{"n_layer": 8, "d_model": 128, "n_head": 8, "n_kv_head": 8, "head_dim": 32, "d_mlp": 320, "vocab_size": 906, "activation": "swiglu", "norm": "rmsnorm", "norm_place": "pre", "norm_eps": 1e-05, "positions": "rope", "rope_base": 5130.0, "rope_fraction": 1.0, "qk_norm": false, "attn_scale": 0.177, "bias": "none", "tie_embeddings": false, "parallel_block": true, "init": "uniform", "init_std_qkv": 0.0442, "init_std_o": 0.0, "init_std_up": 0.0442, "init_std_down": 0.0, "init_mimetic": 0.7, "optimizer": "soap_variant", "lr": 0.00741, "beta1": 0.95, "beta2": 0.99, "weight_decay": 0.064, "lr_head": 0.00473, "warmup_steps": 200, "schedule": "wsd", "decay_fraction": 0.3, "decay_shape": "linear", "final_lr_fraction": 0.0, "batch_tokens": 16384, "seq_len": 128, "doc_mask": true, "train_tokens": 87370000, "steps": 5333, "dataset": "wikipedia_en"}
Each number is 128 + 24 x the weight over its row's rms, rounded and kept within 0 to 255. Layers, rows and columns count from 0. Numbers have three digits each. The size before them is the row's rms in percent of the matrix's.

# k: layer 5 attention key, 256x128, rms 0.261, rows 25-31, columns 0-127
# q: layer 5 attention query, 256x128, rms 0.248, rows 26-31, columns 0-127
# v: layer 5 attention value, 256x128, rms 0.31, rows 0-3, columns 0-127
# o: layer 5 attention output (transposed), 256x128, rms 0.292, rows 0-3, columns 0-127
k25 115:083133112126100132140090135097092124136132134131155098118104111157117152148142119116167121073143100093138148151152146101160169178138118097162108157115131143099138138116118137094126119112108136152143082135117108114127156132157122174095105086130159143108153106095166155108118121144124126158139132135146113144146130145065130118140119162117092137133138110160110082137118142060165092099108
q26 111:114140141125108089104119116137126133149150143108115145136116117123156157165145120113136135130096112176156113105121107110150140085173153135114120153153123096074121146124159176102142136129130108153132130054146143138101140149152124114142121122085116086149108128158178124105112106122160120112144122147109080119156140086162129187153088126141101120150176106137163123136143159096092135124099
k26 101:120169151091134094112114132173156173092125131150130113115128126084148114131125147123142135119125157129127129133125106124151131083083118137125130041086179136106130174111111126124103097138117127145136134128116094155143138133166146148126138146080130133162123115122142147144138174156145112136124147151141147135113147132060131140173114102140163177121090081121104142141181129117121127140115
q27 106:123150123222113108117177147113081153154145169145135141131134135114135114090133159114109148135089106151127073128126092127114101098130121149143119145096119099123139109109113153116118105163154137122149144081090133094107134156107102138099140104133122148084134123140154151124126135156096112116102076121162157120171124133119125062103095141129113143143150098092121128119122125146130145098129
k27 103:169148085143132078161137099094104174117128140164141146144154124130164122144126146142148161125132126157126097108128082089107164103156115123121128106146089116117139099140092166155125130141128116099073130135136150090107189116095104138110103139125095144146146109145104078135084115115144111126134145097162139121131119093113089099139095114122109125142110110117137098108186140114156101116137
q28 115:108139140159153141173141120133148126129146156183091138094131102117122120119164191082160111135171127124120134133178150107102128108095122146157130110122116132146142133115151151152118128143085094105103166115131172137093079117109120135125153123142138109134069138141143135153154170151114130105138138111107166144098153134127136113084101134174102110154122112110168170149108112102105128158135
k28 114:139116131102134139140103116159145156070153115111099123144164145170133093125167101136113092130148178095111106149171115133173151127151079124169116170133144137106135143127109118123126145116130105147134140117119149158072140102122110091148124147145085078149114140100123159130107152136119130103120086140143146153093157092123082111120124137123120139130103168091159112079138113146129148131089
q29 108:118129097159086106135087148138137105142144101111108100152170132112103119103116109157134136111146139148136105194112125122147137114144112122115109150100133130124142126154154118069148163121114122143116140122127100113137121142190115136089103125189147120132130142170106130123160100146145137115158146143067150133123113100182139135088130096116128130156113171127065137134163101124122167106161
k29 105:152121138126103133119136155124173108118122132101159150141106108063121096114156138166141134091188122114074151135112126143140132101146107117120135118119078093151100154129104124115191114141142107117126107171146100143114091116156112127153129176119118158201075080111121111143146134079120105158151112126104097158135117140124122123119110127123093122101146136145102134138102118125122109137139
q30 112:122154094117097122118147130102151132142122119102138139140115109127096093132131138167135089136114146120143105139163130146105158133107102086114121176125151109135133145147148086166107127151141209138151088078094107090121130084181108105093080126149124121145110112081145151130148113132125167171127116116087128155145130139126125097118134125150153168133133122091132159132116149136101145167100
k30 110:151161102079081132142152106142129137125122122126135150132123125123146113122177136138073162094138076133146127158128091116094146144134127091119129101118113182097124158114162124140123135114160126107104097153098105178097149099181142107128171149128131175126114131148148115126177107120151111110158142103155148125092138140124138155102146093134139120119185127157139126103075110125119147110123
q31 116:146149078090169136160153157108122107128107124096098091088155123139151080129099123119162126125154169137128119133098120147124083168121078127121130181155115140127090140130150138080100151148125099108168103143121093099146129132130123154147158114106140138122063154110102124131126110126156112102114121095140119156143092092133105071134127114127120117086137123150167137109132118134109121107157
k31 107:124144107117131142162176125134155108142097118133107115106196096136105118119134125179069151125117114146164148126121139108097133112156126172136129141111105119117105118128099131116143138146172087129157119149133158100111124127153083157153170129154098117136128156130089132112137113169120167118112074139108117103111085083135147107130132169096103115130097139117138135168113111077118150161102
v0 091:099116143121123086118098083152127172108131152141188091146113102149098193113108126131128161118133128127128122105087173100149099171132104143155179109134136135098116109109143130129123125125114101165129093175130124168117115104157164103144122128137140169116079144148103132146161158142120134135117142144140119126142134116122113143162122107105107101131138118129129143106135096117133108114219
o0 092:122154076107106107157156156143133153138090133103092148114107134138173115084132178120115093086148132116118108174131089122147113140131135096140147156066159149106108123159130150125134106149118145080161090132141129122131083139111108129138119151115107153106130158102123081087132119102149094148162153146126126121085102144100123115095114111092135109106113115119140132126128161124121067120106
v1 090:117151078127119126165101140117173087149123082106120107119138159187115129093136121138131111122127191128135095118148131081123103109141136154148175132128152142119125143186155114154170110091109100159125144126144092145147112112138125119161152115110128123118155114127161107092145162100119115143097142147120093103086134135102162136068159112169155135124152135137128107168142118145124117156130
o1 085:147121100103137123098127097106129144105118117113111165094152155138107137108108102145119116095145128112137131114107149133102146139111123134138121120124116103130134127142083115096172142106183102130120124147127073083207179139110104126117171151118099123154130137110128125126167119136093143138148127092083123145156160169121145114137139075156088111110134115144119159105131133117125173082075
v2 098:116171100132124140130118151129147139112142119134070091178135124102112152086129119149145093125168113123139130131128122161115110091153074117132105107160105133178148115110149185132142168110149136197083115099111097120130148121151105150104110172096128091110099150132123117144103117139122130143123143165124102155108105123159115122109175129106171141102143106130100098128107144132101132093139
o2 100:141111086145100146146139080156111124181097137113176132123122099127157141121116146116117131120137080113099137113122139104133125114116142154087144150130135115153122156143094138106078123149097098083169129156145115098127138083141103129136115146181155122146100098123073143110166158155105133110147100127139101080174147159119128130103123132183109136103106149132108131090097143134149096121136
v3 103:100139147107172091127114105123105137144169145161130132124073141095169126105114128141138113101106137172147148099139131166141112123153109142107137155094208152112160153147069132115150128156136158143133111110137146136124126112134158148159091129107128126083125119148097107102088144129129152126147147092121119103117160107158088164129117131123152142139127187180136100158128115131145126134102
o3 101:146113109181127099108125177098153131144138133126140080140141124167165110178113185130159098115136171102112137118115128108140108148136142158131097104125099139143131130092123111107129111114095129109119130161100072109180141101096140117117164136161132130095148139144117132132093118119139102107146127127134151129140127156095143096129155129084139100121129103098128195112122099104147084074133